{"n_kv_head": 2, "head_dim": 32, "norm": "layernorm", "qk_norm": false, "tie_embeddings": true, "optimizer": "adamw", "beta2": 0.95, "weight_decay": 0.05, "lr_head": 0.00668, "decay_fraction": 0.537, "train_tokens": 88560000}
Each number is 500 + 40 x the weight over the matrix's rms, rounded and kept within 0 to 999. Layers, rows and columns count from 0. Numbers have three digits each.

# layer 6 MLP down, 160x640, rms 0.076, rows 0-159, columns 0-79
530483520546512519542498466500509491506457451501516575548482489467513529529531535481512563494541521452561515589509485542469496498540503477507483448459527536505411442476465499568495479508493527513475489518528443524516466490497480542486469464
494492508487505512462592546462515506430502485483422463471488511482484442474528470432561474581501485568528489432472438487488425452482481560492464551508465454500542477543462485493538500429445479491517516492551544502526536467436458482536578506
493518508498480492476514498469473442409446520406544415499507486501495527495528515567436512537489465553493509507548542487585498555564539451497492609527457463511379571493584548553490481506540425467550513493483504474499531533500498599467524515
603524516502505471460465486494493467476507542425519536534495497496488466495522504547519499548405465501464478533524464454525495426442538551506518507509522485558502486478475428424581511599498542518540541475497488514519508533466556473454448467
475526519517531500500481547487468554544519503468573497534568524601484498480487485496531485534499520535445459585448393539519551503491510498511482514462482514492483458494474571507517501477494499541556448529543462563522476496510492392455531516
501495510539515490558472524477482521508574482472440529477473513474489504621420510512489518511455511453534520504507497674582384543567486495506503490451498490538510547493527462522454501523454454554518489462466548502505501516535543500486397475
511494562466454521551446541470480498516525456442494576501499525524500539537537492515477477574564490489528467459412510488510583498497436494495484525550515583468499427475594567492480485504509534454379502448506483411525480500566434484384438477
588465499480533492546560470485532501430487539468491501483459485513468508492450486515538497460490468535480490509484475524514548475582496476498478570557526544513478496483493484504536498553506483515435473467474516498507472482480544489472517575
567482502517542498535553439499555546536459452478588521573472514503494514500515482529541492487577501450547529494487457503495478471512503533497502557515447581546497506472517500445498488560541465492620478483527494428498492509446507487481554481
548496469484489593470518535513479502510517556514457495509467503457542483519490399472453534532530464495487469583466469452439495456465512457511404463497497551517531437450494464508522497441538532486534550490482519475508530444441525459479564510
504483507456483520565495514502513447566490481502523517548532491507521545422497522433515462505480495442503488500518546504510458555513478450519451473438497483475546473474523530572470484511477512499494477427504497478521487480541549460494451358
429467492524507546480484545474505467595513455548430511564509520488524460521510512452483518548645484438454557541488424414540486527485547459487451440510508505495441510466462541502473520471511518513551448525462511505518502449522531486490452571
470452489516499490507573456515550494555474431501592569564526494568412517569434460464490450456481505487465488538460519569563468564461550578455529485499500502487507498604503587557535513484526435487505469535500446467465490518500555493494520511
480410482519464505493544503544481513494470484509509507527485513537457587509504418477485530388471484581451500537505477575472461506611421508483483484565477525462633498522457594505482515478519480472508484496518505511479531496491511519519541476
459480488457493518536427543454422438486510493526472546435498493529488520545488540526525471515570483468493460496449498543542462504499596477474496457445538486587449478547455476529527490509443487500576464491535539525500501511471487549526531494
448498504484512498495459518456590492484470506488491502486453495506500491529559546512443535486471479570593450459518519536494382518526484518456500495497467476522384486522503439611479474516507522493521444493458452553503516526456477493500481566
573509527519455523529411436601500550431473548424502547572446517568521520480452535489512558494508483417523530425496409400509489522573474499490579539541497474489529480506467548485488516465387570512491545478449480477523508506517510453456614520
539522518449395522511496519474488488643461451459490508428495507359564456503542462467469443548474503526463495428467548486504454527465471533494452471420497539519402462472460411505486487546517578511483518541460417371517490444533450556475379490
493519503473425507482444453442481574453445500514499466412561511523503447529476474479490506531525469437513526505480539532589471495498519493513498566473474492488550526516496456419396471518492442457498503527529537363456461500507554504490539546
553510457514485509481488467475470516572472453511457510485551485499519469545474485511491610506514491472573476538587484482397580446388534423521458495509498527484493526479439464603370478478518485528540498499518511522477442496498505541571578450
547496505504452495506531501526544420477524554440469542585544498509494518521517540492434509509423493460483511412449592514486475481511546523517466491467521558447530530531556495515446540518452566514458484502543481477547513531514477520433487567
442522538500529490531463483506527486505534510507481499517496507542543514474624510467494517581546511485493504564518538462381549477507505558505467541478492430516488489531468594429610486479512560483514513497492509550476520471500478514385539512
477509530498465441500478486479547454493478544537463463443473511487524559437497474509479465508466535560487529585586421431513543468522452473510557533471479551607563490500487488490431503525544467534530525523439449495495483457456450408475425487
474401542508524501473588569538518434473529480606594481455522516498473488411493542486459464508474505523493438504550476541513591486362493533481509543514509571416618513526464492583446475516558462507482469552468498484515506483444531506615465456
517518492518569494530522497514471521449515490548531518556479498616481521457527545506526502466487481431396488551503520527489538451492542564539540457470513456487486452528457596472501508560417501533551512488487520583484481522503562467498524475
606550547526479489440513529507489494476498539472424556485462506472512516499537484498499479553496529513401468538559533539509479486502501536515592517509504511539472476495484527475427514549515556546514523529470438451543470516440478575478576439
465492506472527486531442498569507459465482511501505569453565496443501543484457532551412524471489497581469460428538555433444554480460482486471467492529499515539499511455466439501607488410562501507564460487560489545497526484459525551446484425
510438497542457476540475454507509512428501557419496461467642608564455543443446531416501462503518625542515490403546472574468424553442568453457430463442600454524506591527465470478509558465458578480529427553479548483572564452585512534526513472
470461510523492512558586537435515494524419542555480494522531519482497473472508467521486512463510497483478461555407442449463518488421517478497456535546514532537507528481464572440507534493500462491476480503469574512493492444426477438458493493
506504463478492481533567522554532522502504466473492532505428529501549516498521506448504509511517532469484518492464516495617525554526536467535570493509494378506497489566495506548460465498506515521540476475452484538491516513511546520509494528
433489536526567498477405506484526540583511488438457532570512504511505484510579454429525609509536471421451489500505495465484427530528486535514489438524504449531559480546489518515509482457499427526471566529493573564481492505504575517418530491
515506485454565503491571484539496423444539499510584524425508503490545489522494526589495552489495486568533502501466448498474530478516463460528541523487479459469488520488440515487495515533526475520502503465506530533475486543517472525588468547
503530469481544512461454544439473526533555539573555477478462551578551483536473484455467493527526521559415500501528561483562513502490517551510532555452522481523519508422574473465513515534493452508513524466529588435494500509502522515476464472
490546495510545488550527458503567515439506486393466586501538480391521583517540568572526487577491543538462527456552531476519483522494485509507509512547498430497506543465472409469527548491501613504569548500521495487554498552556416488510466504
538467477489499515478517516436442450492475496466523474575523518505474512536426561480526502520469493485494494507520539484572490466431490535452474463555479451493533516493487520516387499469468505463508486497555597426494492488534501548537562554
513478508486525534446489479466461496588491498509550469479535491489522523556544474497464557464536455509486488473574558433500450483448500441525465513499494501577455517449555422502499491469516490481469523474489515551500543436553470451584474451
524511438512344478399462589524525529512488571561524502502501492570472445498496405547445544528517488519506491503584506514521582544483497479480495506515471551411466426578528552515442515547474463500483488472483516517497471486440537544532564555
597478507491457501489438421534449507487421435452457420464454543481466451480453489515490501439507486490473507518514606535465407448518554565482482555502463422563553469502548461409536475506531554535557495552700525530478469461605476623380486436
496438484519537417480523503492534490482448462531463530516456533462402434488524517464522479482476516556535502479503407476501477477502517509454466460479535480484514508460527482570471455483485526493486497505457450461521543512464457540591558535
372471526516484499457549470491458494545442503548473448411573520472527510452595544491519484532386484503546505464460500492523534498455497475530428443517496570518584597511557445455567496484514456503476535504476506536498574503502431513547528476
496560535514483620522512473478441512496511564528503485467445436466554498505467516509493496565532483500487524565526554508463519437492471488526503484462502513499495420481494548493524540496472510511483521492496499461503431505550486512498469481
519521470508490506540414534466498525459471486533550523467481479483514548420504445474415459468557509548497479457524512466504498530506425548540487530536509549520496474459531523562524501549540484524571496520505483509484461465507513468525392504
510509470523563521510457454471489549512460508423475525521508505436517550585527473496530485487526499483478537434416447452451465483447461469482481475492478496515498507509487519458507492508470577502481515490525499499492481511446474511532562558
488515474524447516531557505648496520542534534530465521529463484476545524459515475471459455487474489526515505508434445416551463486517472455532475525518523460467441476403594471437463533554440510533478514507505475461520499483461441441454480444
537505513506484485438553516422476479489535543532533499518588468526497487405473480498462441494491492512411489494474511464450530488546556479486513506542498506458557506511507546569531487489492505517537508488519447560483493501422534552503508557
496468454461531529497461513513566459518589391504566455521513534620501417552468451460523517471512508519474453483574455478534563517510413574457443477492527544551500497559476487544570533454526482497462493521528501471514491504500524411543453538
516535537549545530540471445472414483510502554527527491556480512465513395513448502498549485534489493460538487516498516519457443406446501518533506533536489506458491448541477532559475483498507537506461520531446548580512521521482508545512533567
547527465527568505514503514494443472522548470380517513504536489415509480520490504491484457521507475514453502480489502549445499485515533552495470414441495572534566540471551524500487483506459485473589520433508415582504493446440498536501556513
388496460508557521499495470513487502501507467561474489468533494562484467593427504422543547477534503578496489555571478563480512440508517502475484390463519466508560510570394519503487503439557502477512469499531557545508537481544564449531517434
543464542501477489383549515508534555438556543445507544578454464518520447506539460456552573514365498499411492530470424439519511476476531556481486494519480471499565446450552505460483501549516474484511530460536454492498511497497414466518549552
486509477464488483536487494510516472472489427522476482542474486510498423477480529475535408516510509476551443501479427527475483526505523530469520491435505478548430541500539463497491519450425469477534479531501493459478505475539469473528469524
428552527458527484482503541519493533541483530474470582480463487537521502525478558563529539497518499479477536498521473562499478490504523542518521461461536541529506483512464499528453481490460521485535532491507532480494468526538549413565503484
532494505507410513519463409460401457522417473483504540522515505537491476515443506446504489511538502450533545508473495435553444452535495490523498608552496498458431519477498522463505521490493447482441528505484440352509520433480521547416589466
523582481488482512548480467470456544540551492589487440498452465436533443478547409580492471489521494516562466501473433485506489461475452445530532448526488501470487519604523475517469517560545487528462513540431519532478477517489530448557532551
454482482498443446439461521410484468540463536524448487523439488552521516531532524494528466520395504437438556325494455493440528608603547562540515476453490507497467504557499589469586500495447505470504455513540535497492493503446606497429525485
541495485515497516486465523527541466495532529518491461476549474497504575521502529563496576509530469422425530521485480523452495546466485505490500526541492439502569528484566505410554492500535494456474482489463461531529492496527518503486563475
534487429498554470487567477539490482504511516498493556457568526536472498543483518509510442462483501420489521489450453549407546453502458463515456547475475489449533505560514572456542481446487506484446479480539482578495584505471501594423499554
453532524493474481541493527482504509544472549524444494491572529501492517495458475519481469451536481607536511487466519431446558513446469500467532383536510485459507479513475579564527502501508459485518523464545488468491490500488483572533527413
560553516507474528460476492533584563551474457578482501493489540467480564510520476509498487590524521468517530475532545452556502535575466513499489459443510461528439475491551445482519486542539500488463561487480528522515533534563469532585457519
524455471499473495498506522545555498509533549531488475424513505465469488449486476507495462427492498533544505456508455501461460484449533448459482391511502608511495519484506486487522516548429512489509462454559561524508500503459501522562454499
521543499481519485549492508501483527463547492573490395505520489531547518500473528558517512542511524535520475531479547472496566527461411571534560461441499505462466506538571532478487503533453527533467538496568483505534492503524512483526505416
466515555511549509505531484510514574609455571527498540625443486504514548531496426481478505505488492524478477446503539517503505470508537520507536461476526497511525466500453457421542516500532504530486566490515542486479464534472493466522501523
552482456526562484515460528583541491486475476530483520611491544489500493495507473459544532483424544528501465428443488500451581560542495552498508474500532501520533505493565507498489495538515513473496523516564483486513553522521525500499496444
427540560502463514520471479496501459525436496510466450500440468502541575498478604492539457464500472515565483487525530570516536507454395480511567575524517538545424483478536530524396513521524495490461525508455521445515479530537494490561547462
485526499531493496484480578490477508609476452520451469483551521412516402543533467531506564515508487451467499451509534500484522470470519410525560515510488503556549493426475407569534486545557465515514528525551452526503544504466456512533383364
477495521514439487570523490386520519495511605562495403518541492471517439488576509458503474533457528458531543552559501519595397526491476494502483481493486509469504521538458586526460529468513480512474474504440553442477461495475553495550603484
531522489541560558527384479464464513465458481466584500501496506475526472462535467492510483519531508535458465456506537538533485476457486514493499536464511572508513515507485485545542511530506524503408487493477448518538463477511491564545446517
453510530490438506527527490574489518555496528513527494489515465473504562408539503485445537501513462487519513495497507494520478571571470473520477486526530459505429497523489536483498503495480497518547502508459454509480525487507541518482558489
422461516554527482556470479511546491529495512533551511531498448501461470527500465531500443531490492497529535481554611420460418486451486502494464459488485497479520554543503473500495507498508509471427445459432503509486496462480490456545539593
498478465508443518516534480533524552482454458505541538479524517507511521528620532526524473472545506451491495590486551555508506469514524480511491471466472513512541472515541534486487490518485475497528509463500557544506494508481449561467556448
523495516455565496438571561491488409476421492505484511540513509449493512526462505482534515466567476520537466416456512482502508494482463465467460502467480479525518495482422456598481473462501607489485433489588462547500509494439462505574460480
422521542522522510512466460522505555484499475543544573461545518540560487511499487503583529539534539505506504546518505531547472511516471534532545502457516543552528461474552509492460533528503476509427537558490409490518463527542505526520481465
476502438510453494531500529516557441404568567494419565424475524557516532433465462434480422425492502459485470515553534492509467563430501463520489543574520528457400527486447457477491517384474406538479518475511548488497513497510486467406527556
538485457564459484443515568489457470559476510476458564539477474585465460564404528475536526494512484527493482498517347519477476479477512460515539544538469474478499542468455569480474520502463525510519526523530486387497521518494544365501484450
488465536507474535475498516591563527478503500336481529497562511422444553508530451492427478513495468430468492487507421436568527585447462469442510536574484512403487572493567398536396485465531526467417495498536450574456539530526409527536416512
548511535486527516479463486485523480559500523527524475435506492449489511484500492499453502507461458483459499457483463466497513517552551456500538465494492535510549494429545401517470497489513575518530497517453487483494486501537527526463560551
496487474519471527541468543483504476466537554535443545505489446489520514540576532496501491439517493531401508449571512522520437542490556486479547494443514609538523490482446475504599494514522441527529474521512513600513486466522490479495519462
472451492496521467496599575516516487552483467541461517466482530446524449493541537449557468466524486477448544490472375493531569515497478453482422453474508455538494539502422494483499479493462504463484508508502463486495508467376551441519496523
541518505537621483455432496498495499487563463511525514491452520569548495486420505546524496418442492425606524515446562461515418545492525508511552487504500476518550546571489491525499488481406462482487499455511458620482498549464549485588586484
537533439483462487497507506540509550477553500384461438579443474486495451524523500489492505517488512503513553479494508448549438520499483464491500508518499512514460496457514552605468478523494501530482516490488458530468532494440510429466501622
514493470490444484494480510466542467459476510541556498446555527520459480496465569489509510433520477499472515578488481528520460486542546471475427523562490537457465485500573462493541511483510506498512464494539473578499512454480547544451485486
543507480531460457455493518526519486512558431531452495540511510561496525487514490491577512509467547478516485431487493477552551550510573514498533479512471525457502522481507534518529514533514488547556533523484518442496512549532510564481532524
528516486519531498454414494462506443461483506503537552471523499508534523489460459559520584508474506494535465446482478472469566494546456509517518501506521418524498491476433451490468492511569488516449516551452499528515505481464549477572454567
528487501459544504539472535524521596499555533517415455474498511462498560500479461461515476474576503495420491445599441546454520486451495464521484468530495481498406454471487457467476523462473503522444453450481512485486548526581546535475470542
520520553480467478551482532543451560586489481429491471561509525484549486535555499554457590576453521465506576491511575484524501494461524500488501502490494507561497511449483410486445481566576485512525529551519530428538510509477526524573542497
494541495488469502525561553516487425595514517522401540528544519458479495522500516462416454499520518448425510525481537477513490536458459501500420461454519572614492532446530490511533508466476544462456481497513574528501501476500451472527454509
519477479518538523515552493503503427489554524464446495550467448556483554523518555521517479516457487479465529489524533540481495554457449423533461483489468473472515509500522520438493473477536494494445519460551497520468487500512432477417472567
539483473475529507511536524493581381493501449486464478530511502437470536490563496516518511582475497492459486519531539470431564485444490469478495556526495432440531482549615486462454467505518510514475485498431456462523558478519469524472533511
479562495539516507488531411578558515461515557423552560464464502521552489423420539463582547554457498474515487500539553509479472529499553507499488464519515398560579445482457509494514512508478524506491507493554493533505460541499528460437487485
526506553505539595477548537451416519486443511485481492521464491491564484509447494507505502554523520529515480492480526482538495478469481426508472471474502481541493456489479495447488505528446544481474478511469557528513481538527490445541554481
489509525504501517457524512478514479585535452551497412509569498553550493502493502475514433492521510586483446488510456537411460465548510519500453459521489513532514536525469507480517480459537499468518484517490577552486515498515576445489543471
477502475528506505489503492483405475458468480509536509516470488540530421502475522498541510518565482465558495503552588479447493456504513549489484551466506548458510516517525495530497486512481527479482510498540523500499511532515536582531529499
558493552496633471512513533504507427365507548571449456456462476535504493469470497480486520487461554520469517412462459463485594528414504548462436522485506496465506512552504492516473506484461488469475514505417532537511459446517549551515536471
509492553480511499505489514539547538443537546602527413505435531504442411441455476556466437485526519511545511482535517519501529503484452508473569481495499478435525502560518516434483507497507541470503532475517501513504498555485478484583547492
504508493539458498485528471569518474474482510504541550591525439435490537457520473458429420456481487583444509593481568466504477488439487598516459565500462513508477493502505452533489511500444561501518471510477443522495513485506433497507446572
466490487518564504551439485461496549506503455451523473563451482516506460553457521491612506495520490467597535367489465579535370448556520515502511453511500461510565530529444497542496535498480501480468535502563553472521524501482473464543477479
563486522491525510490502542518531486432492487458510530447506487514463533457550479468453480441499529462417490464504416481530554502515567446472425479538530560482527519476440527491559518484504511532501461524468563529523469448497524413481459539
447485459495472511486480533432500537498496503521501453487485560489493586466543515503539469490482490571485490459414476507520478464506485493468486487459479451571504510489468505458508514494603459473494474492427532470496518512526446504462409519
495503457500442528545515515483405494476568565520498458525468452573450512561472460487515606489483490592501507520510553592508520465447500433529553492536527594379567513523475466501521527503513433508576497513566457461511499510436550544499531529
550529473514493478496518504470495527537548486550547520524457514539489503511457474449463494490484491482556508492464436489477515495561493554509545519542488523468504449513559399640518510506463508502416484531490511527496487515504457420557501537
476457473497471440451484473518525441534502430519468562459503522471455478489456505487458511481427506472504459504508533449521534522502521508434504486504485469545531501439498483467505469485481498472599506481475487551501534457449499517571480473
464518538504520474518414459500390506466491524494543542480570540512518502540530495534511401526486484552453484440464488550451508429515523563537568525508483481527503514478515478429541508543539415537511519471532502473519491541583472475391484555
467538426474540521483547531493533540479529437471443548491467520502458533534458481492485509518458492480456531570553529514475549504563511482513499462555453526458538463461503491530545489483493479494494473539468531534450477519447500471452466568
541501512475473512477494501478469505568505413476519498523481463424494454553502544525458547494528475514480510514516479500477522457514461487504521475466513536512519515404435443448484514499540482499493519532519477448513454505513420486498373431
458461567459498506512446593488431449571478486543527547456506461508493524509506512570549527454513507542515490489438560518507477540495511571514472499490489528432467491499547498527501534484525466468520496491529471508503498500524551496529489457
513489514478518444550504511542542464493492551471523508563503527607495503425532519498487520500497538494538535478535513496487506578502546519501518543546535500537537510513504516487525509515537473514615517493462541544517517507549542490553501499
480491474502498499512554490457471492584502481447533555465498487499493500566490558512492522436477499473523473590585471528551509505536470376479508519526534523618563534484478484492500469453552520458503504482528544570487502518496425416543497505
438487511460517511469525446491516459492469479526439508412483482472515412560470494495538576569461495370481485566501472538531459418471488491501485497535490482473528517477525415514506498488425515509434485467532542525479488514461504533525580490
512558473526506508497523480511452481532559502568492512507530478440546474431531489516469441602553516506515497472517524464488488505440543492514572525532509532542488504507506484530490500528490549500465545491529469531527512517482506486533500481
438538528496572488530547407502533510480529494461437470441514481487503503482522510530527413515488514482513545473574560591409512546466457491544502516524497512537523509510525402469529525503567517508502567462584511472493459548555480586451497497
439510493478458479498499449529532529421486532411586480493528478582500521487515486487502635486496527441473541508518513474499548522631447461518542506486494535504469533536501532477565495489508464512435535521484572443512470542597597482423574451
475507507435451514541503454455540470621518445501482512492508470503489541484573477491456512511507455412513542485506498556545434501532542493497491477510466527468506530507536492489477490440469486477539517545509533497526546494468479515500511479
458466484478452468548432491473513510492502476485535486487531541472440483466522472514426446494454491543535469467543541576516487546501519505505526526461505562483532563526440462571542495504479466449460461478483506454504515463458498449559487526
496458505468405524523526563500564463477530488586544500505414453628502558519592542497480481481485481492495458566568495524582447501552529494476545458462461433483556469566517595562503449538502420499511498466409487453445460552464558430528509544
529505499532581519574475496470512499480433447562554527535535504526440498500477526504459492515552496495562487484480515494469471487498508548477513500465506563451504495506555552476487533478521524473480471515492470526515495517532523506528479552
478440514517527499496552540559466424467525416531474542516518476498478561560449507531503534461528516460598542503420452531498581547552516462488476511521518522408518550496532495503501456471463542498463508499481562439482536489503474503569499462
558535545486441453552456491482469521500514537441535545502507491431538497424546472503498411496418500469492487434427468447571487501512470441557592569510520429512467539451542472454428496566512512531467549515478543460545502474464469573443519460
535509487493428524510436450520426464551459429475531462508540543533511479527460558489460481469530493436514426492410440544511466458508553548505415548468500491508472513524494436484517492508482410511523497563450457432527522453534415494415553442
495465485509400520481583469486468447431438383495567434523479513541481419392460498431498434444559516475442509533485501516568433528563477481466495554500482496438503450532490482449523465538482438472520455561479417413500503479464547498393467469
500520523514476521527417531480460518572462456427494511454496503496509467483508410509500427552537507462485504581492569487493480505527522543535486545460523468433482459545515473491540516514488499512466541540518498552524475513490479530534521496
453516492516476495434500502431524573430486514518487434507494492460510500540492453552486597534521502510516531516536550494537512542501516508459490490479480493478514529460480480475516522521518496485511492539522500465506478549532432522558522482
516524442519470520501496506525460530509506581495512440456496464524509489559479451512464590553597517545465545465492559488476548485549554506508460542533485475523506490469546587479538503432568496512543545517435531471515477496518593540550545459
508494437489533498394514530511480508516498484474479457509566487515539514493500503483493500427538502574519528487481432506411525503484495566515528493486509498505412475497488533498514482534521499519442498524543464578492507513566465471442501481
505498489507489523492519490583531460470559445494475542464513494412457544491575471489482465538371518515496478459421510446544484503388467493490491497497505500455461468468449422510565497475582487506484506529465477492475531459489403468472436548
503498493437520476560450518454474545442510555523462448440516499469509511535548463513490420503501520537485487536587556423500598526423441498542545601527510484440464475527478588486493510515485540531495496487439503436502526493465468528496469540
503445481525574513488488513487516506430420490534496539434485522526490556433462503555556461469474502500517489470485503507434537520536628581488470530505520542499520557514429539480498486537444557489530486486516531492504504528403510474584547478
511539490510538504531455508541522569562528464523448525486531511531522526464531585493527507514461493471556499548478504491492505509593422483545495456556490474552450500489517514462538520461538557538435523516477491528539496494483573476508397486
520488489558603490521529434527579543460504548459507557488548531528484608519536477461581444379506552549484512471567543542448482545495574530483510388600542519464474518526444476503497552500524504495571465561468500507529474488521567579549522470
521522547472500493450523467480462515504546508501498501478510468454504450537528514544458525438467495492430503542473567490503547457438497493495518480491498509497486505443554604376521545491440463542536502522425573510487502472483532475427500551
437545527478582512473537513435479471453524533469451442474410510463466500525424523497523511529591509511521538543461515497495454435489515539471545513530537548507503522480557506487435485538506542487472507465472541570481503539525508491483493482
578521476506467465501517460460553554475466570481456409537468502557528450489492416484482438480474514451544503422466537518508452505482511519546563458498494467471572483568523453498549512525486526527560516492568497495517495505423520474519544478
531508493517477505495532478545382450448411402460521508519494535486438489506360523519556533452497506482573509502479557480491425509460480545467551507518523364478435532425506510499528506512508504466469451505536501444468460471608375467425531549
525472497485436472460513526561540503513535479476442384451585519466477530546583557493476549499492525473487560498540501543497468532523430482479468419477522455541486505435436524496472496504461490538438485457521482485490546502506475498490518503
500539524485498479473492491498505575463562401445523515504463517509484491535482486500551536496514502453457535472429536542472476464512520489511521412489497451475436505525449497575504515482493559524479473565561504434507493493543535474477351590
496484539529542494493534478494479544543441466512412499477493501533528493552428479546549520515436506545629522499489441527542573452468527431505461533426484449490489555518489434475498495504531462479582511508548509465455505515453510407618516428
499485454511497532490494519559471524500537484493498501513505524476477468401515573487522407516465496500505482483529500497483598489482568484494486492504483430472580438515503533631465504451480468463559466529554429529472488463522518489476405495
557484499472504501497519495540511498500523501537544532494454498537496483466476547518491503430472504524489487528390477503519438511534470474452559537526502514521481473545472491549454488463481465461444482465483462474498505495505447491492468515
538526487466444489513512445554465444419539483551525412539374503477513543447558522545422435498466502602508468564571523430418494495504522477504471485466526504501418505498501513388514493517513583489474489483456445454494487524521504487451477490
537613526489449483542513580540560529495494561526551461629438440463608609436547607529612468629510457536592510578520569599478467442687529527575539427445446471559579526537595493528446499492531560584532531517516486483489361515492468626494491505
489486485517546506500467479563446503500556424536581461504527516466429456475470506476511492452459544509503439485459495498504420476584493504530504500519500511461493456463529475500539466463471502513529479511512449528464522503530493551452388455
465466525550542484465526434569459516496522613444479456518510520486517573553511492556495454511436481527450462530546492555407499492478476504491524529561508529420474453490505526505513473499520494515555485466479482520503509546560437513418723430
466511493499472515466493503423529519469534512499501538437444502548467465458449478467505463443651519501504560507487448462550448516441527502471553566517549518498463480575467553469444506518505484483496477489489463510479465530534482451435541552
483502551509482487451512528547480527524521474608552413509520504460476492461574490457452462498496507558430463588567460486559436516559426464498480536498485468565462480477490462525497493524503503478417487522450488474499488435544504529568477497
553469511457492494501505491483486473536403505520486497442536461515456455535508505526504539436506500479460499505487488525553607471517467499476485523461531512492496499512523422474522472471483470491462476471533513499503484517477474544496489470
468437485478503432430539518517510467491506443526479479505558536484456498514483490453518515433470512509543499471459433530457519451462503520465495498503494461454493467500477495501517442449487465474507454481519438496476592463481459519475531498
463503477475443505461452450537511530451505526493515471549519484470495509507430507530508558509559480527582451597550560452545425509522496488522496531508500529476516532485534498492535490538548522484556541533502455498506495541501539577565472525
570428541474528455453444499496510471552470528430515573563491501482483507482593540517522575505490513486550480508442572506468504509536506544474439509451495496530450526494490473537436494518541506509524491527486498563483500450527537520505473532
555495476518586483513495499475537495546480544437553448434478479507469534551461553550545571501554502501493578536532581543447549504532595541512549597548508503501492474546479555461505512545496524486492507453480474515482513524502484419420539457
486413518468540416453516536462553534468490545515503606514539560487431485508494519478486482421452485448501435463521421481508530512574496513446446518539474534433538529524465485459502481445454454495436445539511537459460547484493522524444495525
483443469538491509535598515449486512547458496509482514537459495539502489530551499475463423493484514511506458499567491431513605461451537500536494509457498572527445479520421610462532499434502514496573492471471587439478539485518459443493455449
436517472487530529487565547493487542488526520510470471502461474461508469504444536491544546494519476542469498530456525532544571473528539465519501529473509444484497480494510464496493485498505518482521502431558421530487522525533438563510428508
465534455533489510524452486498564455518544504497576440462515498483492513502562397516492567535466530529479500451521498502481565544441491480521480491533523502472486509545532527517517499497509508489470562474495506544476547458437592484551454486
459524485484559514509430442468552498533495520519530433444552474488525451527525541500537572542573496464462501556427518490502564506494522505510574552479510503508510502473458483504446539562568464548571549480455438484482494524508503444495444525
543520508497438489496528506475518538574579491492556485555510503522523517411525511515484612500518490507486506518472457444589478515579459518536532526506491480504504513531555486503515521549512479532452508490503513482514464477500526415510462550
432505499482486498566491475507451535398512607523485557450560512475540510445415486546478392501560506523540476531502512482496549507501507527474559543530493482553400526441470584443484508452516438488491477457483530485509485488499468508482558514
405508507515439484456533495492460459422495489501501414464532503515484466498478488492479474459511539373500508480543445518558553474484505508478500476476501455473520484541532514496513528522460521480497473561537522491458440525522463546561479518
429499550508527487526528437506533527490517548499468514438455496451518534485500514538479517533553510552515510513469508530503461503511434473499523456477529546423414496499531523530457517495541517487478480446491523521511512517539471489525455575
528514518481479475469414510527553570481572508426446429542485484543502478427490524524510437560491504562537497475515465477481510554502484553510517431520513472486548546506460534452488538494506513499564483525445554529519531547515620456442497490
429539485474506535456467534493472535560502427490534557459414458478526530493508449579501556510508412546535520521503516440552512518523426441526513500498406500521361536441488491543499444519524463509466539439527501511477471511461495554549370487
512509500491560491478532508389582540567527568506502442524472501578505486530512500536517523528503496453506521549452452446427428551502531457510485420508514487555525535529487524538513507515465502477540521519577423551514486533534536502517509482